Weights of a small GPT-style language model, trained from scratch on English Wikipedia.
Size: 10 layers, width 256, 8 heads of 32, MLP 704 SwiGLU.
Architecture: RMSNorm after each block, rotary positions, no biases in attention or MLP, untied embeddings, normalized queries and keys.
Training: a variant of Muon for these matrices, 269M tokens, 8615 steps.
Each number is 128 + 24 x the weight over its row's rms, rounded and kept within 0 to 255. Layers, rows and columns count from 0. The size above them is the row's rms in percent of the matrix's.

# layer 3 MLP gate, 704x256, rms 0.139, rows 594-628, columns 64-127
size [ 97 104  99  98  98 100  95  95  99  99  98  99  99 101  97  99 102 103  97  97  95 102  97 101 101  97 101  96 102 102 100 106  81 101  99]
[[128 167 124 149 143 125 105 162 134 109 149 135 148 119 130 144 123 134 149  68 141 116 129  70 151  96 126 113 100 121  97  95 144 143 138  75 159 107 146 173 156 118 124 126 156 120 138 124  77 117 144 138 138 128  74 166 151 129 155 123 115 137 145 169]
 [114 144 139 131  94 129 148 131 114 101 105 172 132 145 137 155 148 148 114  84  82 112 117 111 117 116 145 155 141 137 112 149 114  91 131 156 160 122 141 133 119 136 105 119 138 147 135 124  89 144 109 100 146 101 151 136 103 160 116 135 136 137 159 143]
 [105 121 144 116 145  58 118 136 108 151 140 123  97 124 134 112 114  99 114 104 121 163 128 141 114 128 143 105 113 151  99 108 133 174 167 101 108 129 116 118 184  89 145  94 125 140 138 129 118 125 137 163 108 138 125 132 184 111 109 146 104 135 138  85]
 [138 131 124 131 152  91  91 124 145 118  80 150 121 104 148 133  99 132 173 131 116 134 139 129 126 139 134 116 134 163 141 127 128 108 145 161  82 111  68 137 162 142  81 127 125 155 157 131  89 113 106  89 130 138 151 147  70 115 136 104 116  88 154 141]
 [136 107 178 106 140 121 157 142  93  99 171 152  91 131 101 110 154  64 122 126 101 112 139 121 150 173 137  84 138 127 143 152 123 120 102 114 134 148 104 136 119 142 117 117 157 145  93 124 114 120 153 123 123 111 144  75 132 196 136 138 144 103 112 143]
 [161 127  98 140 155  99  93 153 143 166 126  73 179 137 117 110 113  83 142 144 143  96 127  84 150 142 118 106 141 104 133 118 132 139 101 139 131 122 153 120 161 100 100 140 107 106 112 155 127 131 161 128 128 109 167  87 144 113 174 122 128  70 100 154]
 [136 165 126  90 124 119 101 164 148 162 113  96  90 151 130 148 124 139 118 127 130 137 134 151 130 123 146  88 132 111 138 106 105 145 164 137  95 111 162  64 111 122 106 130 139 149 146 104 146 138 107 106 151  83  93  99 133 110  71 195 120 156 148 159]
 [117 121 121 155  98 136 130 122 126 125 110  95 127  99 162 128 135 131 109  97 138 138 109 117  99 137 149 107 119 121 138  85 141  95 109 150 122 155  81 150 137 134  88 131 137 136 126 103 115 134 117  59 128 156 152 200  98 122 153 114 135 160  99  76]
 [149 151 127  95  94 135 130 128 150 128 123 111 129 113 130 127 160 121 126 137  85 158 110 117 111 124 140 118 143  95 136 124 135 145 117 135 146 130 151 136 123 184 149 129 156 120 119 112 150 111 149 136 165 183  96 124  41 164 156 151 121 122  98 157]
 [140  89 122 146 170 124  85 134 143 105 140 106 142 137 117 122 135 120 136 110 105 147 123 114  81 120 122 131 149 106 125 142 126 161 134  93 132 119 127 126  96 128 117 143  74 130 131  94 138 138 132 140 170 142 121 146 159 126 139 121 106  99 128 125]
 [174 150 104 187 154 105 102 174 146 165 138 130 108 126 123 136 117  70 139 130 126  90  75 130 160 189 155 156  99 119 138 126 143 126 127 146 114 179 121  96 155 121 138 106 133 136 178 137 125 140 136 151 116 132 125 119 147 116 163 159 106 121 185 118]
 [155 130 170 150 139 153 120 147 106 128 104 131 109 111 105 117 132  58 148 140 175 128 156 142 168 112 155 112 165 130 165 161 127 116 176 111 161 146 126 139 167 159 171 164 108 104  86 155 181 137  93 106 137  91  88 139 129 111 120 133 108 146 104 118]
 [121 112 123 148 141 122 135  91 151 125 142  79 109 156 113 106 131 143 109 119 136 105 116 128 129 126  88 139 119 117  98 105 105 136 110 108 107 157  97  97 170  85 119  89 113 130 133 146  75 132 119 125 135 125  59 117 154 166 159  90  85 119 107 140]
 [121 153 138 141 100 102 113 158 110 191 101  93 101  99 146 156 126 126 144  92 119 105 132 165 101 147  98 168 127 119 130  86 123 106 152 112 118 182 138 137 130 149 139 116 130 127 184 131 117 144 155 106 107 117  97 133  98 131 111 138  97 123 162 101]
 [134 105 128 123 133 140  95 127 109 179  98 114 110 139  76 127 115  97 157 133 110 122 121 101 169  82 154 137 156 134 136 154 151 152 157 157 141 141 114 101 134 149 110 124 115  65 128 150 102 111 156 159 140 120  95  98 139 133 174 139  94  99 189 108]
 [151 134 111 128 131 121 127 169 125 117 161 113 129 113 144 144 115 125 132  98 136 122 157 155 128 127 163 195  83 173 140 164 135  97 112 116 161 125 159 130 103 129 129 135 127 102 150 147  93 108 122 139 150 118 168 136  36  81 107 113 109 123 141 152]
 [ 92 113 109 145 129 109 136 153 134 107 123 129 140 123 150 133 111 120 133 117 139 140 107 104 160  95 143 144 107 104  99  99 170 177 129 142 151 170 143 142  64 143 149 140 115 116 160 105 155 101 103 154 115  89  79 128 159 130 112 108 108 126  89 134]
 [145 100 133 129 132 128 160 119 137 144 150 108 147  86 156 122 120 173 113 155 118 177 132 101 123 126 149 126 137 115 114 134 142 135 102 163 117 109 127 160 146 114 113  97 147 107 103 145 148 135 116 164  80 133 134  91 158 147  90 135 154 114 153  69]
 [130 124 116  82 141 113 153 126 104 154 126  97  95 164 125 105  67 165 132 116  91 132 116 114 125  84 125  86 119  79 128 152 157 137 117 117 144 154 148 109 136 131 104 109 129 106 105 127 103 103 150 170 117  80 171 100 111 208 100 120 162 114 149  90]
 [148 152 123 139 143 132  95 118 117 176 130 147 119 131 149 123 149 135 142 140 105 171 141  61 135 123 115 137 131 138 103 113 122 158 103 151 134  93 148 156 131  85 150 132 149 105 164 168 130  99  99 146 108  94 120 124 153 131 109 133 124 110 143 109]
 [ 82 136 193 157 125 148 100 193 136  92  98 126 119 145 145  99 117  87 110 115 130 109  81 122 133 131 143  96 144 122 152  86 110 158 105 101  92 152 137  88 114  92 127 126 117 169 149 154 144 153 136 130 121 154  87 135  85  99  93 114 115 159 137 111]
 [ 83 141 169 138 156 127  91 139 131 108 119 109 121 205 115 108 127 117 136 128 119 173  80 148 141 114 129 122 139 139 163 182 113 120 113 136 131  68  97 141 160 148 125 106 113 152 136 122 114 131 111  80 144 151 114 120 153 119 137 128 116 101  97  95]
 [126 163 156 133 104 101 102 125 140 105 149 152 154 170 129 106 138 182 124 151 135 145 144 107  97  86 141 117 146  90 117 135 116 180 156 133 148 170 121 156 128 109 109 140 134  94  93  91 145 144 122 129 126 147 164 117 146 172 151 124 109 119 118 152]
 [111 113  78 129  95  91 159 143 123  97 149 121 150 170 141 120 116 114 129 125 131 140 145 151 191 108 144 145 162 126 148 136 131 131 102 110 161 158 134 103 201 119 106  90 158 143 116 130 154 124 109 165  71 114  65 112 110 147 128  96 113 136 127 147]
 [ 85 124 105 119 134 118 149 161 156 114 120 153 140 171 129 148 170 110  78 119 140 108 130 181 125  93 114 108 152 125 152 199 131 175 143 132 127 116  99 168 102 134 128 117 130 149 148 160 151 122 107 105 130 115 120 123 141 122 138 153 167  99  95  81]
 [167 108 159 133 141 102 118 103 110 109 129  72 170 121 158 137 123 135 119 100 142 127 137 132 163 122  98 149 118  97 159 120 179 118 107 165 145 142 117 104 135  86 142 113 149 144 131 169 162 123 157 145 118 135 123 115  99 128 111 136 142 112 142 154]
 [140 103 111 146 131 105 163  94 123 114 140 161 129 167 146 124 130 163 104  92 129  84 124 176 154 102 106 119 117 117 104 123 169 143 113 160  87 151 169 114 129 123  99 133 139 118 142  91 120 127 167 129 156 148 134 158 134 166  86 145 157 141 108 150]
 [117 159 121 139 123 173 150 152  95 142 108 119  84 116 137 113 113 122 119 108 166 117 112  90 117 113  99 144  95 112 128 153 129 146 122 137 111 140 103 170 117 135 171 125 108  94 119 131  90 119 112 115 141 118 181 157 129 139 172 121 125 127 140 127]
 [105 131 136 110 134 134 133  83 165 120 114 158 100 136 168 107 124 137 103 147 163 136  91 127 137 124  90 141 134 115 145 170 134 132 161 142 106 158 133 128  89 145 123  82 145 145 135 146 136 107 126 172 148 178 131 116 149 127 128 141 111 130 137 135]
 [132  98 150 118 128 114 103 132 147 124 142 138 102 157 146 122 121 127 100 154  93 104 165 108 135 128 169 109 160 127 154  88  92 104 123 121  74 154 161 178 129 136 122 148 109 154 149  81 173 135 155 134 163 132  92 153 198 116 108 131 109 110 127 128]
 [157 156 136 166 107  91 120 161 114  90 130 126 132  92 107 167 130  86 171 131 160  97 124 133 101 128 140  81  97 127 134 117 100  90 130 128 139 127 129 140 116 106 130 114 100 124 123 103  93 144  83  97 148 126 102 200  95 120 107 118 170 129 106 119]
 [142 118 171 134 105  96 118 109  94 120 128 153 158  97 142 139 144 126  83 128 115 134 118 136 119 150 142 130  97 121 118 131 122 193 158 114 108 109 166 115 186 140 107 132 123 116 136 127 128 162 136  94 183 149 112  97 170 133 158 118 121 127 127 104]
 [111 145 108 137 120 135 165 127 141 134  76 150 157 129 161 106 119 113 123 132 143  94 137 105 147 109 119 143 137 146 129 141 124 104 144 155 136 158 124 145  95 113 100 143 136 107 135 157 101  59 113 128 113 147 135  95 130 167 126 148 132 140 107 135]
 [130 129 124 108 143 152 130 125 126  54 105 141 154 105 128  89 109 143 133  81 138 145 159 128 106 101 143 157 118 135 113 180 158 102 151 112 132 155 122 118 179 118 127 116  96 163 133 145 150 125 144 136 145 158  95 128 126 108 137 116 106 108 133 144]
 [162 118 104 124 131 109 125  83 164  94  89 147 130 124 159 144 140 152 114 164 116 148 134 120 194 126 130 153 160 149 125 118 158 148 115 108 100 129 160 129 167 103 126 123 109 105 118 131 142 164 170 172 109 108 134 134 119 159 132 195  89 150  93 137]]
# layer 3 MLP up, 704x256, rms 0.148, rows 594-628, columns 64-127
size [ 98 100  94 102  95 104 101  98  99 104  96  99  94  97 104  95 100 102  99  94 101 106  94 105  99  96 102  95 100 106  97 104  84 103 100]
[[126 114  99 147 113 137 131 128 127 131 156 124 101 132 102 152 156 135 143 154  74 171 124 130 117 185 140 150 126  93 124 185 143 145  84 110 128 160 149  77 170 132 108 101 170  79 119 111  72 141 126 146 128 104 139 141 153 145 148  83 155 164 137  89]
 [172 141 130 120 154 153 135 161 106 126 123 117 124 146 115 119 133  83 136 148 125 138 105 141  48 163 146 149 135 157 159 148 157  94 161 110 142 142 140 151 137 129 144 149 143 138 157  73 116 136 138 129 141 101 132 123 122  90 118 147 168  98 142 116]
 [147 112 161 146 121  90 161 142 121  78 132  85 136 108 116 105 130 169 101 179 166 138 123 141 107 106 131 104 127 109 150 136 167 117  98 112 131 117 128 122 162 135  72  68 131 120  99  99 114  86 142 126 117 139 133  81 149 130 102 158 134  98 128 104]
 [118  88 112 118 108 117  88 179 169 121 116 123  97  85 141  83 148 143 138 144 101 108  81 136 154 119 165 104 158 135 128 156 104 138 117 154 124 118 124 137  86 110  99 131 104 133 149 152  97 131 112 114 145  88 110 134 154 102 127 135 122 108 128 117]
 [173 153 133  94 107 126  98  84 170  99 152 136 134 169 121 105 137 147 112 116 108 108 137 124 121 144 188 127 145 163 122 133 132 131 126 117 146 137 122 148 103 119 184 129 127 113  99 127 158 126 124 112 133 183  96 154 118  85 136 121 150 123 117 139]
 [145 132 128 113 125 133 136 121 120 106 133 123 135 161 115 120 140  91 133 172 181 139 107 152  96 180  72 111  79 169 174 135 157 161 139 164 142 154 106 150 155 135 144 150 145 133  56 134 123 127 155 112 142 127 161 165 149 153 131 108 139 118 135 117]
 [141 115 162 121 132 132 116 160 134 106 121 129  93 130 142 162 136 109  78 123 127 116 108 150 151 106 125  51 139 102 128 155 127 137 124 136 165  63 118  86 124 138 164 145 166 158 112  85 150 131 113 155 102  94  87 161  88  83 131 146 137 147 152 127]
 [177 159 145 124 113 140 101 123 128 118  85 172 115 121 125 132 133 158 129 135 141 116 127 121 165 129 139 124  97 141 142 102 136 135 128 103 145  95 112 127  96  88 120 134  98 133 176 138 160 105 131 113 146 154 119 123 141 142 126 112 110 146 108 120]
 [121 163 141 160 124 126 116 111 141 111 129 126 128 147 141 126 175 153  83 111 122 128 161 134 160 113 124 156  89 152 107 110  95 107 122 127 108 148 152 136 146 133 160 123 110 121 166  92 153 179 117 143 122 110 134 124 145 108 143 121  80 147 130 133]
 [145 136 137 153 104 112 149 127 120 119 128 152 136 106 123 132 139 150 117  79 155 114 125 140 152 110 114 121 154 143 141 121 116  88 132 111 137 111 147 120  47 118 132 146 121 122 186 110 155 115 114 139  44 124  95 115 116 125 113 156 129 189 196 147]
 [115 163 144 156 138 119 133 123 123 142 170 150 141 161 134 115 130 101 114 120 138 133 146 174 139 120 114 137 112 151 134 149 165 146 139 169 132 174 142 150 131 129 155 146 183 136 143 151 170 139 144 120 127 166 127  71 157 123 108 101 126 124 144 132]
 [162  90  89 103 153  93 187 131 134  81 133 103 130 134 159 175 106 122 100 103 114 152 150 158 102 112 117 146 136 118 117 129 162 147 139 171 118 183 124 133 119 158 125  89 149  98 127 127  91 113 127 114 134 130 125 125 126 113 143 102  78  77  84 124]
 [123 143 126 102 159  92 111 128  80  76 141 124 117 106 141  86 101 100 129 111 109 112 116 144 119 124 161 102 131 112 125 106 129 117  93  93 113 149 131 112  78  82 175 142 117 209 153 125 159 112 116 172 131 110 138 156 188 103 123 108 128 151 123 147]
 [101 162 117 124 167  75 123 105 124 110  97 135  96 115 147 126 158 108 159 118 143 167 126 148 160 114 125  82 137 115 130 100 115 113  84 112  88 137 140 126  62 161 132 120  88 158 148  95 168 147 124 133 112 129 101 120 120  90  78  76 118 123 126 129]
 [118 144 140 130  97 144 104 149 104 131 161 145 100  98 153 163 136 135 135 134 129 108 109 137 123 102 121 122 121  85 104  89 124  94 142 121 118 104 157 111 138 116 183 111 122 190 107 110 181 116 135 153 134 135 148 122 128 112 105 109 147 101  69 102]
 [113 146 193 125 122 138 121 111 125 120 117 141 123 139 116 130 182 166 160 119 115 144  90 119  80  80 108  75 161 107 122 113 122 135 100 172 119 135 125 121 161 152 156 158 146 177 112  98 149 153 137 111 100 110 105 155 188 167 119  96 151  98 113 141]
 [172 110 141  93 116 121 123 119 106 172 117 110 129 130 106 130 135 136 184  79 140 131 151 120 153 152 136 198 133 115 138 145 124 145 131  76 103 125 105 133 106 105 116 124 145 132 141 123  71 140 132 188 155 163 134  96 108 120 139  77  92 136 119 124]
 [133 128 128 105 123  99 135 126  95 144 124 121 131 158  56 110 123 144 155 135 145 103 133 143 113 136 137 143 147 119 114 149 110 119 145 149 118 144 147 109 114 152 180 151 112 137 167 104 119 150 147 100 147 115 101 142 108 149 143 145 119 152 106 143]
 [134 147  90 105 136 114 121 124 161 175 121 124 206 118 108 125 136 109 118 151 114 159 108 165  67 136 153 164  87  96  85 155 104 112  74 112 122 139  97 116 161 141 122 117 129 152 151 108 152  98 184 111  99 165 102 135 170 133 121 138  67 131  98  78]
 [160 149 118 166 128 126 131 109 115 119 132 137  99 120 155 101  96 115 136 167 121 117 105  45 137 135  98 141 129 128  89 121 124 133 142 159 108 139 152 124 116 144 145 109 111 129  99 112  60 137 110 112 147 119 159 117 139  90 146 115  83 141 105 127]
 [122 117  96 161 126 149  81 109 119 134 133 125 132 160 134 139 170 131 116 152  86 156 153 128 110 184  79 157  94 130 142 111 146 122 152 164 147  86 146  93 182  87 135 135 102 116 147 152 131 134 132 123 141 139 112  92 154 104 116 125  80 137 153 143]
 [ 84  90 128  99 157 142 138  80  99 128  82  79 126 124  80 159 136 174 131 174 119 150 106 142  98 159 125 134 149 103 157 177 122 155 162 125  63 107 133 100 176 142 135 118 115  98 157 139 136 153 112 142 131 165  92 141 133 125 115 180 137  92 120 116]
 [112 121 119 168 148 133 112 125 188 127 102  93 119 117 142 104 118  99 112 112 118 165 128 137 104  74 110 106 138 135 147 100 104 131  94 118 119 145 104  90 121 124 131 110 107 136 127 102 136 142 157 102 153 104 173 170 152 143 145 126 105 109 164  87]
 [118 142 163 129 118 176 134 132 156 115 126 120 132 161 123 140 127 134  73 138 118 133 120 141 124 162 150 131 104 142 133 162 130 165 126 150  94 124 153 148 131 163 138 120 154 106 126 118 114 141 121 125 140 138 192 123  95 191 160 124 115 122  80 167]
 [131 129 107 122 100 117 132 125 111 148  99 160 140 150  90  84 109 193 105 160 108 117  90 125  95 138  90  95 128  90 158 174  83 135 127 146 138 134  98 176  81 116  72 103 121 117 147 134 147 154  98 116 127 121 111  97 106 155 139 159 143 116 100 104]
 [133 116 156 114 168 165 109  97 131 157 136 115 117 100  83 111  88 118 182 116 136  92 112 112 116 113 148 128 140 108 146 140 132 159 143 108 142 142 106 133 177 115  87 125 124 149 139 126 123 136 141  66  82 104 150 155 121 109 136 104 123 156 124 139]
 [143 134  97 139 106 132 144 134 121 131 115 157  96 175 128  99 125 153  81 112 114 138 139 131 107 175 157 125 116 110 126 128  99 101  94 115 125  72 141  64 155 181 110 171 119 158 130 174 134 131 105 173 131 121 120 112  83 131 127 186 119 115 105 129]
 [130 139 109 148 122 132 126 126 127 121 119 152 164 129 144 137 113 127 146 129 140 182  91 117 166 119 114 111 173 126 138 111 181 134  88 123 129  91 133 155 115 140 153 128 105 134 137  99 127 155 138 111 137 135 109 174 131 132 152 137 128 130 128 124]
 [143  86 143 148 126 136 168 135 147 158 126 108 129 125 110 148 153 159 166 104 120 134 129 123 165 146  96  95 164  80 105  97 147 108 148 146 151  97 149 179  98 143 126 124 150 117 126 159 171 105 136 133 123 132 118 125 141 124 198 177 121 136 111 109]
 [126 148 176 119 135 150 115 113 125 196  95 134 119 122 132 138 120 105 123 166 154 117 122 169 128 137 132 103 129 121 106 129 130 142 112 182 147 158 109 162 135 122 113 122 127 138 173 129 133 122 116 127 175 134 141 133 132 119 133 147 134  60 152 146]
 [106 148 119 112 104 136 146 168 168 125 142 122 133 106 131 160 132 126 156 115 104 108 127 141  89  88 127 132 157 140 144 100 128 143 143 106 139 135 134 121 113  79 107 158 116 133 155  93 159 137 161 110 168 106 167 134  97 170  89 129 167 128 116 152]
 [113  85 161 142 125  90 130 148 180  67 119  99 117 129 146 119 150 161 100 145  84 124 151 108  65 101 130  87 136 112  93  83 131 147  96 124 134 118 135 150 143 124 145 105 179 158 106 108 119 156 111 132 137 133 152  99 135 172 101 104 120 135 110 123]
 [102 142 116 107 165  85 109 138 146 178  88 126 145 157 138 105 153 104 122 114 151 155 103 123  96 129  78 147 142 149 113 179 148 105 129 109 135 103 145 122 135 153  96 116  97 111 101 114 141 122 150 153 109 158 171 114 146 124 158 141 114 130 166 128]
 [104  91 124 169 163 109 114 130  92 155 110 143 142 113 104 129 148 114  80 120  98 176 140 134  91 117 149 111 124 147 107 139 134 145 122 182 152 157 140 126 191 109 137 147 132 110 111 148 120 134 175 115 117 141 149 124 131 113 166  97  84 125 139  94]
 [113  95 165 122  99 135 103 101 122 106 165 123 129 144 152 126 133  86 127 125  87  81  96 146 100 113  94 100 131 155 184 125 123 155 129  98 160 141 136 173 170 135 158 111 118 171 117 128 108 170  64 124 137 164 133 147 134 164 168 117 156 143 122 101]]
# layer 3 MLP down (transposed), 704x256, rms 0.0768, rows 594-628, columns 64-127
size [ 93  96  94 103  94 106 100  97  99 104 101 100  97  97 109  97  96 101  96  94 100 102  97 107  99  96 107  91 103 100 102 105  77  98  97]
[[141 129 130 112 118 118  72 148 108 112 143 101 145 108 142 130  97 145 119 120 137 147 158 109 127  90  94  92 125 178 112  65 150 124 178 108 106 150 142 174 112  86 136 170 112 131 146 131 165 126  98 138 126 115  78 161 134 132 134 132  98  78 107 167]
 [106 122 143 126 128  89 159 108 123 113 149 159 117 168 155 154 165 192 114  95 130 127  90  97  91  99 110 107 108  87  97 142 110 140 116 178 134 135 122 136 146 119 117 121 152 158 114 176 112 113 129  98 134 136 126 108 158 149 139 165 132 100 128 172]
 [145 160  97 154 115 165  82 131 125 131 122 132 121 158 131 144 130 127 166 107 142 139  66 115 117 173 140  90 131 101 153 199 145 115 130  95 115 172 127 126  92 120 161 181 149 131 144 141 169 135 108 144 145 143 111 154 134 130 121  57 113 147 124  96]
 [124 150 144 108 115 114 117 125 135 174  92 124 128 110 110 120 146 130 158  88 161 110 170 126 104 178 125 114 116 113 118 150 217 131  96 177 131 168 149 120 134 130 118 104 152 127 117 131 116 104 148 103 140 146 148 115 157 118  96 119 139 153 125 113]
 [100  90 137 151 164 140 116 143 108 152  92 162 134 101 135 123 156 114 171 118 127 162 142 116 124 133  65  96 126  85 143 124 123 121 135 144  92 143 116 126 155 128 110 108 165 131 120 142  97 144 121 109 137 119 150  81 115 139 165 110 118 131 109  86]
 [124 156 109 131 149 130 136  95 155 117 137 137  86 125 124 149 112 126 114  53 125 123 127 125 107  91  97 105 138 149 101  73 134 100 145 134 136 101  87 144 159 121 157 142 127 117 177 154 110 124 122 167 106 174  79  91 117  73 135 129 115 160 139 154]
 [150 140 145 144 144 142 136  77 109 127 184 154 166  91 117 114 123 143 135 135 121 133 137 148 125 114  76 157 163  99 126 111 137 119 152 146 102 134 133 158 126 162 121 159 146 127 126 146 126 124  79 125 145 129 124  80 175 171 120  86 153 151  73  88]
 [124  98  96 129 107 141 148 143 149 127 150  84 151 118 157  80 118  94 145 125 135 143 100 158 118 113 108 108 117 116  94 125 111 109 104 117 119 141 118 126 174 142 116 162 159 143 125 133 111 160 120 129  88 111 116 139 107 124 131 122 128 109 155 137]
 [142 110 125 123 162 132 104 179 138 141 144 101 160 130 129 119  81 104 156 111 123 119 119 115 132 112  90 128 137  82 120 152 112 133 148 150 193 102  98 143 144 140 160 156 138 134 106 161 130 110 145 128 164 147 115 156  63 112  99  91 126  95 105  78]
 [131 133 146  97 113 151 129 155 123 148 159 120 136 129 156 151 158 174 165 145 143 140 100 168 165 154 102 143 134 135 144 175 154 131 169 156 144  81 168 165 139 142 146 155 170 141 140 137 106 121 106 173  98 118 164 113 114 110 117 123 146 112 125 112]
 [118  86 155 115 127 154 125 106 155 119  81  89 148  91 135 131 108 149 122 147  89 133 104 139 142 157 124 110 143 107 181 115 108 145 125 155 140  80 142 108 103 140 133 148 107 102 131 138 135 143 162 137 157 161 128 156 140 139 128 161 109 115 132 178]
 [ 94 170 152 116 138 143 115 140 135 159 123 136  91 124 109  91  94  79 117 117 133  78 135 124 151 147 152 141  98 126 111  88 131 118 101 159 135 140 139 116 131 128  97 147 122 103 141 126  89 147 142 143 139 122 160 101 147 115 133 143 161 138 158 126]
 [191 173 138 156 105 150 156 158 153 111 125 129 134 172 102 109 134 154 119 153 127 119 110 107 125 100 104 149  92 137 130 125 133 112 113 150 148 102 127 184 180 149 105 143 128  92 161 123 129 117 104 127 116 123 134 127 103 135  85 129 136 132 132 113]
 [174 141 109 109 141 155 145 194 101 155 161 152 130 137 105 104  96 121 131 118 134 120 141  99 142  95 143 125 136 122 124 157 150 104 154 117 113 141  89 151 130 110 103 104 179 163 116 162  98 161 130 141 130 129 163 126 114 158 181 123 176 141 104 161]
 [122 108  98 136 114 133 111 104 122 142 139 106 165 147 116 132 135 121 111 136  93 150 135 141 127 118 135 126 127 171 162 136 120 141 149 171 194 140 127 144 105  89 100 115 120  77 147 112 115 105 111 126 182  90 139 143 105  88 149 126 167 150 215 164]
 [133 116  97 121 151 106 165 155 159 136 158 123 106 132 108 111 150 120 146 141 116 149 126 105 102 147 131 142 105 144 142 184 134 151  96  92 115 141  95 127 122 111 155  91 134 133 120  94 127 120 109 140 112 122 158 168  77  85  94  98 119 150 164 126]
 [106 102 111 139 124 171 114 105 140 152  83 150 136 113 164  98 160 135  97 184 124 136 131 121 116 134 141  78 141 154 121 115 113 135 116 140 148 127 129 164 168 113 126 112 131 108  97 131 155 168 122 155 110  97 100 122 117 138 115 199 128 115 139 116]
 [107 109 118 160 141 127 153 154  98 133 133 139 131 101 143 131 148 161 109 121  98 147 117 117 116 120 129 137 107 152  79  99 137  93 128 143  43 134 118 158 128  99 135 111 166 106 119 121 157 134 134 129 148 160 146 109 138 116 116 148 125  84 155 152]
 [102 110 126 169 125 149 116 156 105 122 140 146 112 156 146 122 124 127 150 108 141 146 130  90 115  92 123 103 157 170 153 149 174 159 141 116 138 114 167 150 125  87 110 149 140 126 137 116 135 147  67 149 119 127  87 109 149  75 132 129 179 127 121 154]
 [130 128 123  92  97 138 152 133 184 138 127 136 160 150 139 101 162 121 145 143 178 126 161 170 112 132 163 121 158 133 139 122 130 163 163 114 117 117  96 182 159 129 185 153 131 148 158  92 168 127 110 165  95 148 133 155 141 129 132 121 193 133 167 124]
 [139  96 160 120 105  78 133 138 128 125 132 126 138 125  94 125  96 165 177 105 126  46 128 115 140 140 144 107 104 160 140 106 146 113 115 153 117 154 153 129 132 110 129 156 145 147 131 125 120 150 119 116 125 105 143 129 125 137 138 174 120 128  99 136]
 [158 136 111 125 136 105 114 132 113 139 152 136 169 124 180 120 130 156 110 112  99 143 159 119 143 105 155 108 144 100 104 120 128 105 168 131 150 150 124 128 136 128 186 172 138 169  93 132 126 100 112 136 193  93 147 121  92 146 134 124 149 139 134 132]
 [131 116 154 144  82 151 134 111 101 149 170  87 189 148 119 169 146 151 148 107 122 126 116 113 145 153 126  99 111 143 137 184  85  92  80 127 107 138 111 139 116 136 133 126 147 107 140 147 107 139  64 163 130 116 109 125 150  88 106 143 127 179 140 110]
 [142  98 125 119 124  78  95 112 164  86  82  87 139 102  91 100 147 133 180 126  76 108 129 149 147 109 136 125  98 129 141  86 124 100 124 126 113 145 159 155 111 157 113 108 159 107 137 133 169 135 117 139 167 116 136 120 125 116 139  90 118 154 162 145]
 [151 105 133  88 128 132 124 137 166 147 147 125 133 122 140 109  85 126 145 128 125 141 173  87 152  98 120 152 142 109 119  98 144 125 140 156  93 158  82 113  76 136 148 157  80 149 137 123 133 158 135 118 108 158 119 107 143 140 129 128 109 100 153 140]
 [114 135  95  65 126 122 121 135 101 107 104 103 151 139 120 133 111 149 134 128 123 117 119 150 194 103  86 100  94 144 142 127 141  93 116 139 107 135 123 126 118  95 152 170 121 136 152 140 101 131 129 151 163 123 102 127 112 122 113 156 125 116 100 131]
 [ 91  87 129 127 147 116 127  90 143 121 151 117 102  83 114 112 125 152 160 107  99 136  90 170 190 112  61 136 144 120 125 163  84 141 148 162 101  96 103 108 113 134 127  96 141 132 155  88 158 128  98 144 119 149 125 180 158 123  99 129 107 124 151 131]
 [138 126 135 104 150 131  81 160  73 112  91 128 116 112 104 130 110 102  99 107 104  85 120 128 120 126 154 132 123 131 139 126 111 157 133 148 126 186 151 138 151  99 149 163 100 120 130 144 113 107 173 112 132 123 136 131 118 102 154 123 102 151 130 135]
 [115 144 127 148 146 148 144 146 162  97 119 115 122 148  93 128  75 115 164 141 151 107 103 112 119 166 112 169 107 119 143 151 167 115 134 151  88 135 158 138 145 122 109 158  86 146 113 114 138 137 136 138 157 125  92 109 167 162 119  91 115 113 100 170]
 [167 142 150 139 121 125 150 132  97 112 124  87 127 123  81 125 115 131 103 147 163 126 157 144 141 132 172 115  96 106 167 101 131 125 107 114 110 161 115 110 144 102 127 141 159 129 127 152 200 161 124 113 128 154 137 148 119 106 116 130 109  98 112 148]
 [133  94 114 131 115 115  83  94 114 148 120 132 133 137  99  99 133 133 100 164 109 138  87 138 133 154  87 146  65 141 124 134 112 111 123 135 160  88  92 137 146 167 127  93 136  93 109 120 127 152 117 110 136 176  87 102  94 112 134 119 104 127 123  91]
 [120 162 120  95 128 117 147 113  84 117 135 101 151 119 137  98 128 137 129 109 140 144 159 119 138  99 141 149 103 136 149 122 123 103 147  97 139 133 115 115 121 139  89 140 183  74 101  88 136  50 137 137 142 116 122 132 107 128  95  94 128 111 163 126]
 [191 167 124 129  74 161 152 109  88  92 132 105 145  84 130  91  92 140 136 172 122  88 141 124 164 117 138 129 122 131 131  91 147 139 146 125  64 154 100 161  87 107 119 176 153 137 158 155 116 101 113 142 120 121  82 136 109 152 126 108 111 116 115 139]
 [141 122 108  95 128 129 117 126 103 109 103  90 167 111 117 186 131  91 135 106 106 120 127 122 196 148 104  78 126 146 147 141 132 138  96 162 126 184  88 130  96 106 125 164 113  91 175 115 142 129  97 124 149 115 144  95 121 130 144 138 157 139 107 110]
 [146 129 140 188 179 114 169 159 107 165 169 159 154 112 159 137 127 144 164 129 180 135 147 110 148 114 131 102 147 106 112 117 151 132 132 154 143 108 146 128 122 134 120 100 143 154 111 152 161 105 156  98 138 131 136 134 122 127 125 137 133  88 146 149]]